From a checkpoint of a small transformer trained on Wikipedia: 14 layers.
Each number is 128 + 32 x the weight over the matrix's rms, rounded and kept within 0 to 255. Layers, rows and columns count from 0. Numbers have three digits each.

# layer 2 MLP up, 1536x256, rms 0.108, rows 238-344, columns 192-255
141173142149161110119110160112150160179133110122082094099130106140143095067159148143066085097142164186108100168153160143067169154127087098131084093142120099078094079106183100112144093150132159
081173134132139127200075118156126085149126149147091106093149155135198146166146136157099177178167106097139137139164201151099100115089199191155161120105153172169092140111113173142175132077151111
095135134152118121157056154156117141125126136172128135178140119168070140163129116109106146074129112104106120139155106137161082143107185117105142148139113136130130105101092152134148163155161172
106137086112146145131065132187104116085124156120127094142171145117132130156077167109154129101150116157151138134139115118147113140111116141072092113147086147099185139125150131156163149116103088
146147146139144118129168154111167135171070167129159098121178130105154156110112122138142122136124106129124140113100142123131136117143118104155092135097063146142102110121139151096140147120110137
133161090129098141131079160109131129132154142103126151102132115118112108161147137101138138138113114124113108148097131152128155142158146127139079118090136132151122106111139093193147089135167110
129177134126126140057140157171169142088166080148115120106084146164167139142037148113138168059088183180099156137117094191112148153084119112085152138107137055098164073115132047165146100119125131
185110162121118102083144175121137167066109162110186112030105178119124076086122081074124186144141092093175103151134124138100170107108115092132146134161164119155134108160131115133178102091112100
118118125127150104080163104109119101107146141162132111152130183149112170146154158101114152124102122087109144115129115170143106073150125120134120147147151079116137090126100160147133145136118171
104113143074135098163138149119103070128155127127134160130114116121115123166166137161069097071110102184128174149124093133148108144129176115133144093113149153100130139108120115075133156144126130
138100152097082027125069122100162054137211050088178175116128175108088115155141123101133151122121151093144142149081185060170157117182101123132141140146124096118117138106137091169133125114163117
130111112183070098084125173138147101145131080144103163083073100101113101160111119105095099107137138159114154128183118148107142129164132082172144107136134120160156144151099109116154106141180132
190160109109155128148162074070092117137114128160122127110124188114135072136134111119113119119096103116099157122113162161130112098098172171097160150138071103112165091121128152150157147087133100
058164097108134101182096120117206142135201137117151119157166108185142114113154104184110079215097146137142135101099142143119144134136131087104124092113143140148096087055082191140190159118104113
179056115099112106091184099109072110171130140137157099170154078166079117091128146123070100114147156108144135157159131139192191185082111099108160127164118094085117157143162089113124159122107144
135152116184144106098076114174117132096113103132137144081156119097108083106122099118128143143140103107123146150150136081145141136099119125107111117125125124179167152101112142151167148114161095
101169116159131141157156158176055115120153186149125020132111116110105139197161186168133204091156075112153116210112123113124095064062151169211117093178152148109133135138167107148125147174090144
149123102121145105139113113179142157116144118107126096178167131184146123111117139141171111107113127142123119061107107141183145170109148111130114153134114162097156117176139155112113121174101112
109182111119206108132130097085142124124093122140126075091103118132119108166121137120165103155082109137118125135116140169117146095100138148144109192128087135179114118131106168141121123108140159
118155150157143071127094135167139132103095088036132131101116135182139142145147170135074123118081128117126156147121105110124166161109089097125082134127123133132137148138183131110166180117164148
135188148136132085154149132165127199142095124157118125127162173138055125135171138127117135157099137152179168140104134089111164163116112132120094096177114166137154188112099113197082130108117132
120136087165138159124160119167057125123132185098095152139173169130150113131100075125164139175105131144146126125106078168131126118110092078129135076119114075157098114139116131161097125135123116
120109138110126132086087163177090101105131121139126155126108135096155144155153149164155084122180150074131182117118150125111125121119115100147106136136162117143124127108088086081118129158113136
191108105185163161158107180135153097110151122096122112160107111159143173198107101051137054054189170127134110129002123076169086125134161155146116128091073118190055080100138048117135218073218117
141145152120148141100074149150098127117126114140142126082170101128121111112127126109130131158110124116108129158114102087117119145099133136129110174126142109128141171145084148140157143148124140
166123120106111104074147154074161192119219095185149126137087139150131145089096145129147140177106126126098122111115128139122049119131138124123111140104081129127071104145185088178098125139141154
139142163083104146083140210077117140098150114130106158130141101165116154145138168123131114157135144129100080137138150127151174146090153047115093141162097047136157105126139149086123126109103114
120111097170018095074183135180173145147165101105121165136164161089110169147093133129150150117174124120120147165110120104146144119141110150111143149159167123135150091138108138141115095136088125
135142102084158097144151093094128129079059128143160160132127205081102159149150141107116140057124162132125165160137145138163139082114105154134163124119142078142174174107118084104180142091100138
144128166096109152103141149131156113126106079181142187186096145124153121158114152061139188123047148158129135086078007000193142062111121100180112084123096063139086159062101074166134115106090138
155142126193119109097125088152115096126127104129070103150145200114131182150105085121127114068138137122112189129118162090148117177140133147154117103080119105131126098191179131096120136101114144
178139112163118113173134134110186064121109075147149112122118144140091129180107163159097145130115147106103105101115136119150117126129145094187151173104146079152134150096078129138120077127142134
193127060162129109156149191106137022176078041167104156195191134087136136108136114095171106177087093130154193137203113112127158201147100125171164153131109091154164116175176099118109137094129122
076110086103137159081135152136165160108180111175185150117127087137069110142178144142118085131137118108101138088153173089124155126126099181123119144112172076090169155107101106111126177121133144
124129111104119150107157178123159108139113136105139131102152095190091168141107120137134166139093159124137136131121112114151189110118121122158121131159115097074136156142132082136141165051091151
133115116156143145119134150150184198166135170172120110079135111102158140152130131134127146085153108117118146138148088157096067189140074108133160171112110082103120143122109106143119139156117095
119107190117127038094100094146149189112080167058151109122081135110122153192154117151167135085163169091135121190160151124114086131038148114105112112116106107113157086091140177053139176124062164
138088118124143141057093168147172197186199085183159091119220122118064129124120151099170159131064150095172129063117170147109045118155024187148127190118128086132080093129121117122099126064167121
180143182163103141162131120095159101136117140112115134153133155167078070069162174123120059029150170143229146182030185036145140104144183069168054155178171181183130080118052042070133096117157123
085130163075123114141127133174095116153137081103146127132117144148144148125164156103150147102117156154115147111123120143148207118100099097094135113084185182142160129154161123096077111167069127
080109124076153078150143134160140166131089112111094065158169133114102124127082153135129120183081140130142070193186136122164150183119094061163142143139106110087094199161125105154140106124090149
109099096098141142124112170065162114096150117128129057143135091125178103192116126125132105154123128125082144192180115172106143096069122146190118119183111143157110130123072126143199136114129146
132094077129082141127103091145122170123124121141125116147182125125126138099102116139132170131116160100079094123118084187114112133085192163136118130141138105121143140131132136135111128126140118
135139127151157115159128161166121116091135127113105138108136169136138116124123089126107114112090104111121093131108155117136115108160116149125115123170155127129137090128103129127147155104117116
152156191084084172092129134128118142119112121101111175077081107177171131216205067110150159173136131194098198114104170153099164134140119128115131092134134163098113165086139115172086130125171082
128152115113112156118081167120121133137068119095105102116161143104149113097129083086173122110196107077161128140145118193150150092048078167145129100116134122144091105089126152110097108130062112
127115145147139126115209049118203098115125101134136094185124163133142099160132105118129094076139158178124122128127183107158125086171203096091136103165115101186079147097090209096107125081136100
109191140058124037090097155115142099207128103115123133066117138130023049157160119130155153168134125132087095134120125103166141195068119125099121102153148156162067145134089074118145206127092113
152074128136095122093108112124115092125107151119090088130113129170143138135120170147107095162104123102155105107072130136145117119085148140163135142124101141124150115160140106122175134139097142
114087124148043104164179165142168225160137104148134121189189125115125137093139128159123177077121136096176192189135128151099173192166091115080201162140200112074120143141139156082119133076134065
161188168135055088146065175098139050104088090120123104119070081119141103085130132154067071106085159184213133081123132139202130135102090149132141143182125140106138101070157123120092147192170195
150119175094087150158047151150187090115081142120156139116094079164108077043074195129088181164162186172138195146124103179175116127117128142145118098140166131158114141129110129116135064184125159
205166161107178132134072125137175123117170075060226176135182135192158092153128118075117026176107108118094123092123100086083128094140155129068141126164167221057123123082117117169176151131132062
154168130161123151107129116109108133182139131118108116129113132101107150151117132105111104118107103133113128148164111118121118117124103121118105136129143098132113127136130114119113118148159140
185170142114113138165135154085131146145106130118090098083123105070120169194174126059094168085155174093125124094079145144081115184096091152121151111085167091117067129150088134154115151172111091
111135184106160116152122104154131144120102093092116097095146080181151137118117147130105098090151129086159154124153116148181143154098133060159126143119165115099151146110132117166153159146136129
104154122112147138134155117130093133099143126167144184130140198169123135106118107173096142150122131162155128121116131103158125117121077102120119135111154143097150161134061170124103123154136119
152077131172157129130183154134107179064134109100142117166114071139130146099069119096133136126132140178115116105095143145123113170133141201153139092066097053169163117157146200118122118123187140
108067134133159112120134154159080025065161136168087136103082124158157126154123145144140128180173066076082197103126123158149121074107161086105105143163154150121151176152091111124156064104182085
089151108179100126119119109119127130147106184123109153044093124122153135113118126109072113138132134147134179125123144111099140109145024155127079095110102127168121104091099183122128160185136178
126126120146134110116131120150145066099112112179132135131153125143116116124099116109151165117119121138100122096128139111153118131143136071120132148159146142124204094137115123142119156149110114
123126141150148103120154095171116160141120116116108128116105075176156063112145103097076132107157144195129121149171118078199124184112094128106135205122125161187169092123082178148140135097095137
128128133125159100088183139163125093163177174148154086109086102073114107072093093147146131152133133140108119149108090141095178069099164079063157203133141104116055162154087112153118098094102152
154112204123112114178067133187199183079179154178142145123120110120147089255144117050153133173131131115104120195123175093116096134104109091129097155128162081180105103113098125034129182152139126
100154142118127121106106145115079130086107171165094121137169128172120114160130146136108064134137089085162147122063115193147143106133136145187135124101156149156148144114146117153177084125129128
091109079149082089163169117175149170142182148113180100176162117137182155133143081114120148087108089147098114128227134128134099147090136140151176139115091199100114106162123145106190135147168167
047040148135155115127109164142089176156120149144134111138064121119125094158159101161125107122115112092122170074128170095089121067090122163150101116160156132096089119147111074192116133124134133
143148098083166122122076073147167147108076076176158132117134120100080117155150122174067145192149163103087116115133108042091145173110148142114097156128151109136155136144186120125141113111166126
136135121131090100138125069104177120127075132134115071112193110119160156137121102126151091089175074153073137090146162129122135145155132161118135100114117133143125125101120079123139111175135143
100107130176110113097105098216074141123118122132183098098140165155122150148150163099132133147114153181115133114124142107127103067144121129120119113118147140194133099094149129164182119142134113
153072126106113126130035050104136109041125142183103096122107143115094141111109131102173129118094193113112086174185148182122113186130118153121137137117133167139161148132135118094141167144088107
112157176179134108135110119137124133108122113185119105157142144126150122102173131147162148112184151122122112126109146063117086145139110166137111131127074098111169108103147113137141161103105075
141051132194099118106132125120176200076090062181161183131154160209116167227036228145141124157155118080102133165124162152126108168149141092197071120149145149184067079126069132132115100105191117
148124080080130159119143111095149114139146146155128160104115131096122126116122101093124125099144147133142149142123081095128124155140121127119165164172154118093130106168086089118093109094172122
169158139086166109104140168113171100154115080053123106075152181114104169145123112097121141161164101136192152107083178152115106121140142169096125086151080113157156081168159115135136137137157138
109121122058137123094156115139139143066156152169077207113141129147105089097187093159147150140134142097137129095134136122133101173102133164105171154111096151134155163133135120154142110091115098
181125141159136091195078137115179112113102153126160131158073187127110115127095144142137219173127129116108146181142113166098097172133079071142064169106112148071125106150127074097120178178122138
177110089121118022102127163163098146086148164093084106066154133079134122086127134168158182134111158135120095152139122112110178155152111075078111194098128040137169147175132135155187163069112104
131096111146089114090165118147101161148150107108147148129089076128139065142122112105084146126139135112065151090132149150075032145202103161165143222168086140097059127094175145175124158122115139
085098119156101136089171163134111172222151174181138191195109142116105028156045156068032102140096101139169143131136129077108132105140122131094153158123132130116059081168105148073105064124244134
134153118098095084106130089119070110153078175067130110135163099209141132110112164176101135119056161145129135147131116114189040117130094147186111136100134087120125125131141125051176155199104178
051146145038187141155109134129145138118142148108111136152176123130191098092108135126090088137079216086077079142116194129068188172033136164177155123158089119118089169180052142088117130070187146
111072103060093105174106087112095169124097136133120136160116175117091145203156135146097147122167158045066112115169142131088173204063134146130064150160125085144129097100157077128128173150123072
116109121118150138090101182106154127123101153111140053130092082096196069094120113122146098130140129144123100174140118173144167143121148141105149137232144116110145149165109144062140100152117149
170138093147120088138188143145104112141143167147141157128119156158094122147122116079132113070144095094144171100120120117145136185117214125127116128121151074138123118195121146176063128053145120
122094130150150107146154173162035133114135159108145139139140148129090111088124101119144129113121116161120163136150151076151149115102126131082132156158132127202104106105127128096118134109130124
157170081121139163151184166116168163114161111129052104107122147142076185145132094141072214181147111141150193173150105134082168137129146122140154129074164091128076123133115106145161090118126133
142112127133178110142134119151059144119111114114125161097105155108151108128099164196098105113161152134159150163127099133119118140161112123116127178127126105078172167120129112123144156131069187
133112095140136140133158125107141116110122128160140128146138147144137102107120167094109128142127118126146162124102134110116119119118132139122114103113136147118114114137113134133083127151122118
156133142110143161111141135125126121119112189131154119156138154148171102086156185118134163113088122107156165134114144152120122113115085101150165142127171065125132101130156141104081106118119113
097112096158135145121184205196178098116127161134089130103102146120181169122081179201177133112167157137133118147107094174051052177100149144131158133165136141128110056102151113173144169113092125
130104117112100096118118113136094117132122087178110130114123092128133147146143184133119122167094123183129190135136118113114132131151156110082132153135131110136145096136156148096147157100145126
117117120082075076192155183114111174150132136158149119143097139083113099126150140089125129107145136156121132079196112124137117104088140176170124121161144059081067130113045147076130181134128068
155104128120101109111082154092147159091068122104084059115092135123148171142141148139085113092137145151131105184149070101155154125116139059151112101133146138172144155115103147124091127163093092
080145128087142122082093154118127114113127161133058138122129108104161120131145147091145174184142092181136110139116090213096137123173068078094165152159115118104161187016172026125116112095100135
130139187135135148130092098155174123128078159156112131127093143134115126128084168071147127191119120117171173143099184143159202150104139071134098154107124097119112125134137125152097111159164108
191150092184082113148129121101120108112141150087144082151128137129154161176051094070117201124067111156090112142160110097179141132125087137138146161106137126149133107148101204116155154160135089
132122078067115082157148193057142147161136112121120123170153123131087061179159111131191143136110138146061143102130107132153107175088140112126117163134132104178130159121183154124041157072135083
139096152125113043192100163102147074133112154123105149140123132132186073097108153052123135157116136109074114192144094129085146164129109160129116074101077136157160093114114183109144133123169136
100135115176118146183114134128096104093096123125090124121126186128166085153121139102138063137129090120109112137124100129151117142103146075126106167140153123134128103112114200119073132140121136
136181083162147127143199093060145091096150126123102067162098157146130107143095108090128179118156126140106135160150143144142125142127152148071115118151115098039077186127148097160136102096145168
147095127191114214131173080113131103153129122150145157159140179163227062144119195075070181177100202103144078120128115131218191188087119059124099142191150109168079145101108108172111159088132089
116106071139155187093164107161147130132129119190146114153089124046150098168152178133126150161127158124145082151132133115134133085227145086082136113090158138213111112130129121182095118151189137
121091142093117046165084174134086108035137120080109138137133127182157115142115127135110163094126138130126174143105119112152108101141099093101118141091153099125142096181107131111110123111138125
089081133118168083099085136154081113156093155127187136132139136096091135124108156151146138169135065124164092133132191121142160110117105154114151158090141112129131118143149144178081108151164104
114126096167137148083110117131090093122137144133153123124117145117120131107112171115087131109117099135131099141146055131122103137122119115165117120139157135087084108143074120155150116118103115
140075100122075112170129129198105108150103129112143180109154120125099142124130146105113148145108160183111167127073147149136147111131147108059098149132124184142183106124080156131113151112137102
# layer 2 MLP down (transposed), 1536x256, rms 0.0988, rows 238-344, columns 192-255
120046137106142148128126101171099139138091076137143134156146141118202179109115185155134118110150125175137155077152161090082132160118081108085157128119130141124076092125083104115057121168148137
147127103139218150194143116096146057073129102114124127193149109097139033153152118166134180103154186142106177142163143115205215103128113104105106149136080156108084110087132154137094110056150142
154101125141122093137129107137086144101192132129130145120162130073091119143108067133147088102139101111109153116094121188154095172126159132142148140126123092155113090080093117152129123158140078
175113128082101107117180081156148109126170142085141122159096102166139134107121142160123134125062128192168086145117155054120141128095136165160167154141096129167168130124179116165122114140174130
097111128116144137115139145105086153142115110102070120158111153089169109127174109065125189210109072127116141102191094119115088114117166127132156147111125110173160122192157166118167111160110122
157135192122113192114126136130120132153173127124155120126134166152145119098135174124096169160140131148090099116116109163108139120124140113118174144110130078109143117232114128091109124093149059
121179053135169111151091182136136142128148104149125188136106104135074141160136127105085093152143034136161155114115152097146134114160142078132180117140099114106106159193098176060098109101167131
147099127133116153092099090160148136125106102160125157109164092120139121142155116158108121104135077114167106162130123166148192060143098141120188127168122133136131121185155072132132111129189091
121188158141056132104130172132123109122106149163127155097134096144170139123168127139153113149130169159165138109099107148113078122071128141127125106172133156129168075137111075168146177143191149
119125117161159134108093146152124139138155151106120109138121148077129121083096073131138098164190154115102110113114145130174139101088119092168099153146163113132142171112099110140157112145141140
163140138081153165102100157142136164161152086112134136155158163150166123113083111154095166124133129172094122090132141096179142160135153085156118112078143158111127143191031150107113153119126097
088103072078158134160175127123154184055149111080176150108141085132147108127140114126107141163167152127159115115122188132099178160152105106161150111101156150094128069158149085118127132066152097
161128191176095114151099085102089085147190121129109140159125123172171097121134117105073160152140129121124146188164083182141137109131128134064145115096145157117128143132102102160132100104102121
027184164119140117137116119099104127124148097154138092130106138148052088171134156102116127113109100155164146091133136200148086125104088175114136118104164139139131101140110074151116135137120091
143126194174088105135100145165139045122104101082149072095111154114170117081167121184092128163151110145127145140141074100093144165126131147150145138148103154106156116154070142122103168115171120
149099126106117094179119123173116144092142126155121118128121147111127126139161107097135124093118099155131130102157096151144122157153127136157107128137126166134128093120096147128150111154124132
106145149134220154109141101083158108159111153103134128130138152127155087100108153134129098126048086103146168100174107127063163187144090108106157165095148181151063201101113148127102132151202096
105069185150151104130167152099154136166094151116149147119114102197152079137087131129143116065109082112144148166125136197160129107107055125142117074175120158072112079103095146085100112143141109
191092115139114117139132141100110149098170087122094133162120118177081130133134119164109119078109118095120073112140119098076057133115075159122128122125147059121126122146137078125093137154140152
122133108148191132187123076179076163129132119081137149128093070144138114132050105114105122134192125121053100105166127080145134121112090123122241136194129155093134098159112116103110175090213068
086181150116114173175140145126162150142141149149110128133116100146132071150096158108186129162106119124073095108134121120130160091211121076172127145081126201156070155095163098130139079128078161
146132106127043113142194173142128183123067101068173154102166136099071117131095106130139178122137132160088123132136109113139136176142131135113120141124099086122176117129126168148177157184086138
076143183086113123085068165089126084121113126103101137131082108136123092153140120116100128170086134113112079155087120174129089160121147183091128112147106115083142098105200123153176105102147137
096191172126152138172142157101145090141137056160144176133138109106145141129103122088093138111153154087171028130148155133162051157123148042154130107083147144113116129097074138094146098124110108
107110098076093174130179101117139105110159149172178178124143197115132110129149135108166121155121114074152167111153140130107126168197151105153105130156147148140149093127150158144128140103117129
152124156121132138153171184118148062099183160114147164142096127129153081197211088123084100080126063137127079133132156127144106117099096102070065136152098126144161159148164188139108133039058115
174136127138192146100115089146091103168116104176109114133144159138097125117132153144161113046129123116179078160150126122155113114162148130102108152125113188089103122156124163080180150143136053
096087120098083081138102153158130060126154156047139132130106159094163189197148182041112135086111098158158141043122091125088170187129078057094111100116059153155156109157099046142081130119102126
115136176154125127163134128157084129133153098115064146071170104150145191116141115112087139098113205103125108141112142091146108092069139140175147108076090064140141179097149104096168117161141115
209098114173087069132117178115150188169146165159130163071104132084176087124139136167122107150076080173182155106143114044197152156086159119103099147125113121182102120147092119171107057127152147
177100122137162133128077135131096163169114047136107094119140130176139125106084148126102141128159108095093065122125134165120154139108151121105183099100130111135129125163116182071143131114098108
167141151132070119118121160150126116161108047156057077153081149135115128106130107101123084072123174093138102119158161134193090171132124152142155087137127106099181096153196124131096144204106096
147191103141163089047193203117139129127143121100099108165154129108091133095115126124132095182094176159117078123117107101104169139108116131138126150088146108120124144117171140113101148125095156
132132116127127146157080113142200128121149077136133121168089168120153096142215118089120113113120097108230160130096144144168138061104165105132161120121108114111168137131060136149088165089113137
116071157111088100110091078123155130119139168114115173133135155138129143140154099138107093098122127119068116088086118149130193180099126149093096115113146126097149165152118128133148110062135166
140103188154066130072121145158113153130085163158106159135177120154208127121094152117107092081125088136087138140109089180172101117132105154129165127141125119079148157077080095124147122125118071
143053099173092170108175133131130051172151176173126106128118099117123040065146193118112131185081132135205176099132101109051167112203105138191134089115136147160117117147133075156158184156113106
065100094121128122103169136132100089162134135118082111173129095165188171081159158137107143090093048097150091143122146112090084118149134083093116036116137121110154203103139105130130054164083153
146157135142133160142140135166144081133077094163170135077085135102196134108097087104079104138188168106109131134108138101178121180122175111087137119148103101127201157127086155149127108190139125
115114135149119104153098139148098153140138128091112165128157153074166183110133122114119123141098143132115135087149114133117185155099062116138125087123104103129152109173155174103134050147133120
100188160054205117130155128170221163085160093161057060093037186081140097142159058096124126135148111169131164140052135128113145129127096140136135162133069148182115112123211137185100086138105148
098152093143169155136136100119107135113095071137159150092166177131126129098094135111118098125042148140147105110151145129123115153093073112112128138102147138123160157146083166126128120120144176
158124154165145156088159134152110128136154170133085145152115093074163133153143145119139147166121199122172141152188116168174119135121119078130131153153125074155118183113096098138146094099136106
071099091122174089113168198179070129118142077204116131153106127067110102134127140148151069155130094187126148155148147113183125162107111074194154130107196097173104119127164161125067116116135170
164116151054139117137156157059094174076146057120168127082126120178135069137109148093115078090078110126080113169102133125121099124159121071121062181136080200095127113119116148128065051174108153
105153125136101132130143077151137151121144129112110128125064130101160150136197114105112110140093105143104126153122085089131099169155104117141056159154177138078136107151129124129137137123226166
086088122101163171098169181152090108147138103086104146090125201086135102132112153107105139126091120139134067129124160136150186102122120155122084101148126148123093153130105086102160141121034184
065102173101107128105122108095151159162096085144134121095068091134158015165171143095187080143139120136100179122087136037142103162130076081087127129133082148124169083141201127120149160101116163
159142150166107121132116132193140121122131154119144092115107157114053144148117102123104096089138155144069162138107118107173145064118101044164142102120098055097099125147172107120138142132132094
069132206102147162136139156118155155091097097147133123170122144111125121144105087115159112143091097100166035141095135121163165164134112083086163113102190123161175195167068100140112142091102157
131133119113115132150105132094108128119141100157155226095134199109161124124145126126160166121136189159056162055115162116066093204134152128170056129114165112163166107136110124180134147127072124
122140095140102177083102137155071123190113109161118095144064174110142153135146193169167101097136113065132105164104143158127135100188141172129114142099130127101085164093141134119085159150073088
125103154142244150112094102121133108125072110069067172091096206081108079108141114123106128191136155121171147136108165123125134145082113117160130124132134056124096106083099119122118165167083149
089146127129110148113110111129123182124125079112158130160169103159116141159145048072140131111092125128154121159179137195134095130111144129091096126090078118119151114178214147131137115127110107
109109080155170125144094174119155137165133137128076115172171142139178147134151152186132167130106140095191108167137092118038071017116129077133136109115125129116098168129149110151096104142075121
114118074134085105169134082113143111173107174056113160128113116146134136133080162124128121141053124076100132123146100157111178045091142151128145147149130101085077120122138143106124125128140092
134111071184149128150125074089092118092120133106134162131128122134103131152112121168099137151103147180122127106169104136106105117063117138119150071174131102134139100136151156159108137160172120
119134123155127139178121083115169087076114152069134095161163137178153122093141145133110117072018071129093093128128093165111175169178186144109147061163096132126109102094100103135119143038119198
085118173113125114119126103122117097178125102121174155079145110034076101166151164208111098121145059148050109167092157106136141077229161097162127117133120199109068109160063080192122085136108152
129084156134089116116089111113113079063119160137127152143160121083155096100131153160117108166154126114113209137121127133083118148128114174100133170112158134155165134137090090095114090128178067
139111162097149113124105103123132081126110104178138120140119162107135092182121082168129168108107107123145124117152168105134122129128155114125156138174182140116097106103117125126117125122109133
122164134118111136080077160124180151143124153140205093137129091197139201141063103127077108123121151084137138177173155140127108119146150118118116096114122130131140111158092123134113114089141155
116109095110129127091112123105092148172137081148161149138163144102130129170116125144159167176141127112119137096102119141094094113122091189161071125110144104125135127203161055105134136146121105
117039104179171151097132102092141112138170127083127172136198155142129147185131160225088131161090171151104146120146134164105065175128105092064083165191104110116123115086157155144087119144110178
157154073123140160168138089107116153197118125121088137154118137138137065176124097110100106095153132117080127125125099103182105122103140101135129163091121111093073113149203106115118187097154143
153089153125142112117153097101112143161151149131138152167138131213132205142093077109155127120145118149073098124123138129171083160144137122165121138135082120137092115145123136182094093112121133
177132094127121130149139162144098117117156140094109110168163159126132109143127116169129101144161126111135063135112127128177125098127118067120127153094085133130162068179106143078097156100099091
126179127128195083157139107142149163146191069128086141060144130130117135160175089103139141121169153139124127108089154163170106149166121150121109108077110081093144145135152128099161102080143091
140116155145122109109162173118098076186139105118119101122088162122127151069132169136121071152089136149155124118130108111095202133102112114120113123156091085132150124131144163099114157101141151
143143129119156114105114084137098117114148114153140139146123074154144176101116157088119054090099125105163148142050121136129217075184101082111159060117185127112132117110133191184158149122133119
103127150122105215092079124077137063098041105145133143106137155109101132093168139133126135104114147140128198083080101123170104133096174110123170145120134089114206078176123181128078058123036107
159092131154138127113140179112124184132180123165115176114111079102179138143097131053079194130131139094113127148121108124198147088124059092122151073145106157164138145114128127109102109128119135
164055098099000088159148067168130111153090174120114097131113136161100129130144097193125176120179196110121092090135149170096103151097150207140093108162041161080155149096179104134129097113111152
140144159118113153096057092157090138091084123123154136147134129123135174155146118153169123111137115127176127188131165127154194138103171144116126126170062215111128175103138147143169137124093161
150136098120146092139134109167181138148122122122099145126134122134111164167134163112167061151049122134123131183127123142121190083151130099123148144149142115157085152150140115147138133194133116
133089097102187115099115140104155128128181148133160136177136116153125131150120078139155101163172109130136086114102093113158145108126107101101129126155083150101116179089141085137093112099101145
132117179133167168146129152175106106158166138114169182139144158125169130103120126113103185137116126158084131143116127083067148054127193106068132076169133071137168111117087063174143140165111141
158134120087148056200079068145166091183085119144120187101175101115058167182087099062094075174160026131186145125115206102146107079172146078127199051124100098160083175052136093156111114150087196
143152127173118184144116110127126126104144128142100116171059151122130141116110029044111108061120159128096156105171131120115120156127120126080140162168130115143184125091143166166125153063176121
101097188083149177096114108119087119135112169080102131140153093130104092141134158067162139191109134114123145179126113104109135153078096074110142221086106103113126133201059165143111069123180139
175108149123084139135143129122144075146075159116089108070167146110081184125120058145092140111120093140129123123174137155086131117123150163090086120132090209093118163096158109157102118120124139
033116127145192206070118188113115126132116138134178109116083126094137131068155175115159144135106101173095093118097138108120124099117134144107109148106089072113167155153067061113143160154140162
115104106143121117094119078146143141140096158131041103115173096147121151118135163126143126156101119127162158096165131163108147106161162081195129162121122089197100184137122094075113114102151103
145129134117104078136148113106083134072095129181186127144132106154110168152086132158094126092087132138149136093079146166078130114062153118127090109152196184147142148134147100075084100138107101
143129163156123109129101114078109105118136136123152155138130093125201156091100151089124172137133136137128074170127146135119113132201128102154145093103111150121142166088095089167183154094125153
058161149109127116147184134092153167123136101164135126147063136132136156092120149113143103097179156132122023150127125175100142110166107172164122118168134096098113062155102084136156074185111148
127145152166168071133172074105225150112147114154141095119105136134117129096127144110161096096152085219128116099171156184170145153118132117131131137125171127158140122094174094100092146095161120
072129094067145118112137115153142137133169196121160128150127138096134072098131106172164088135113096087188097140096145102151153103122097097117167131150123073116134152117123136132104060066095167
111128129156141128119116135144144116108130130120119113107147115119136137127120133133143120097122131132104142138109139100142160143139123111126109149138127104120146150123117125115148101135135128
124115075147113114140099148138142119123161155089125095098147134131095116084138078112120062145166126132100115162135131105125177083140152117122112130164120114165122123120118138094137147108145087
187096180141134070101076117181158123117126133130114115111068084157153175148064158154127115086141131180132136086175037132084145053067060132151134149137100143158144124042122126095105058108108181
152091134139133169159148138085138133071146109143146129142095105148132168140144152104111106106153118117118121136113189071144088115129159126156111141057139166100128081108120101128160098115102117
123104142132116115096185150169102162137152140072165149137121114144168166102139135091103155094144154164146132146093109141134120178126137126105153143096144194147216156085159109119178113143154123
082135150102099085127159085147128065140122134109148149168121172169147102187101151091123100106153096088099142117115108104077175112121159194163099127106097081133157169113139144111142112101118097
134151134128148138092140074101136063157120123140164160120101134149096148098148143220128147125132138112161133104088131151145099123080171082128112136137130114165079062145104182174088112154123114
119113095062149162152093102079097179160130137116140084135151165120195080152108176100154180092134116085130120106098160139161138125165116172136142120138134135150142135129146112154113123135145149
118171129138137168103065093130142140101192151190128152166053143106103105153150125182153112135139171094081094175152100117078132110125146146103134141165133195127196193156104168077140116065124083
161220105130093104132155143162101142138154132139129193168128147142131115169106061078123103151192135101137119084109125108056096091089114173145131149070095131202145164173063151132078128125108132
181110147165141149086092161222114148165129113095121121097127139143100185164146144155115157120193168161112106133196107128154190137108121151116080105100115112136114186129169161125143084156092102
115148182142137189142099094147121140130115156088181110096099160141138097117129141123122150116121121150121177165117097124135102145120119079120096110114172154084093084197077128104166122132120101
175136255101127145140161142138129088100168099076153148110227103143084131107114150131082047131127084099150142069123192134105109134094088141135111060136110154160103171118074145116126132160063134
074073114225108097090191141051123100149225088136179161106127091133070175084071192176112114117055154108036078126106116094049091156194193163102176218147082020192172060104132146138119117100123143
118094142114208120143200068100182102140057093100064172058120084123099152128071097150102160143082113144168114130204155153147128172151139106126153132129049063098156137121148134077109135159117154
193111085114097164139144104149124151162143205082087114104032099105174135083148142089147157108105201143169116151149128137204172158131134180111130046131129113182105154156087176163124106135166154
144090138090147126168135137170112115153140138167097125129138111100129078096163118120124179142125100140144090183133104111075129140124154118100125120086108208083184104078133120123111124073121151
137103122141146167166150104129140148124083153106123140138151094140099147144108120130120130157125124114099103130069132099128139125131142057094080126107140144170185085138172166066114131116072121
141132100198118140113132144101148127121104111123100215195193105128104158121115126144100112170149093124104143135130149119165132106170123066128109143143192171155164134106136091156138145175145089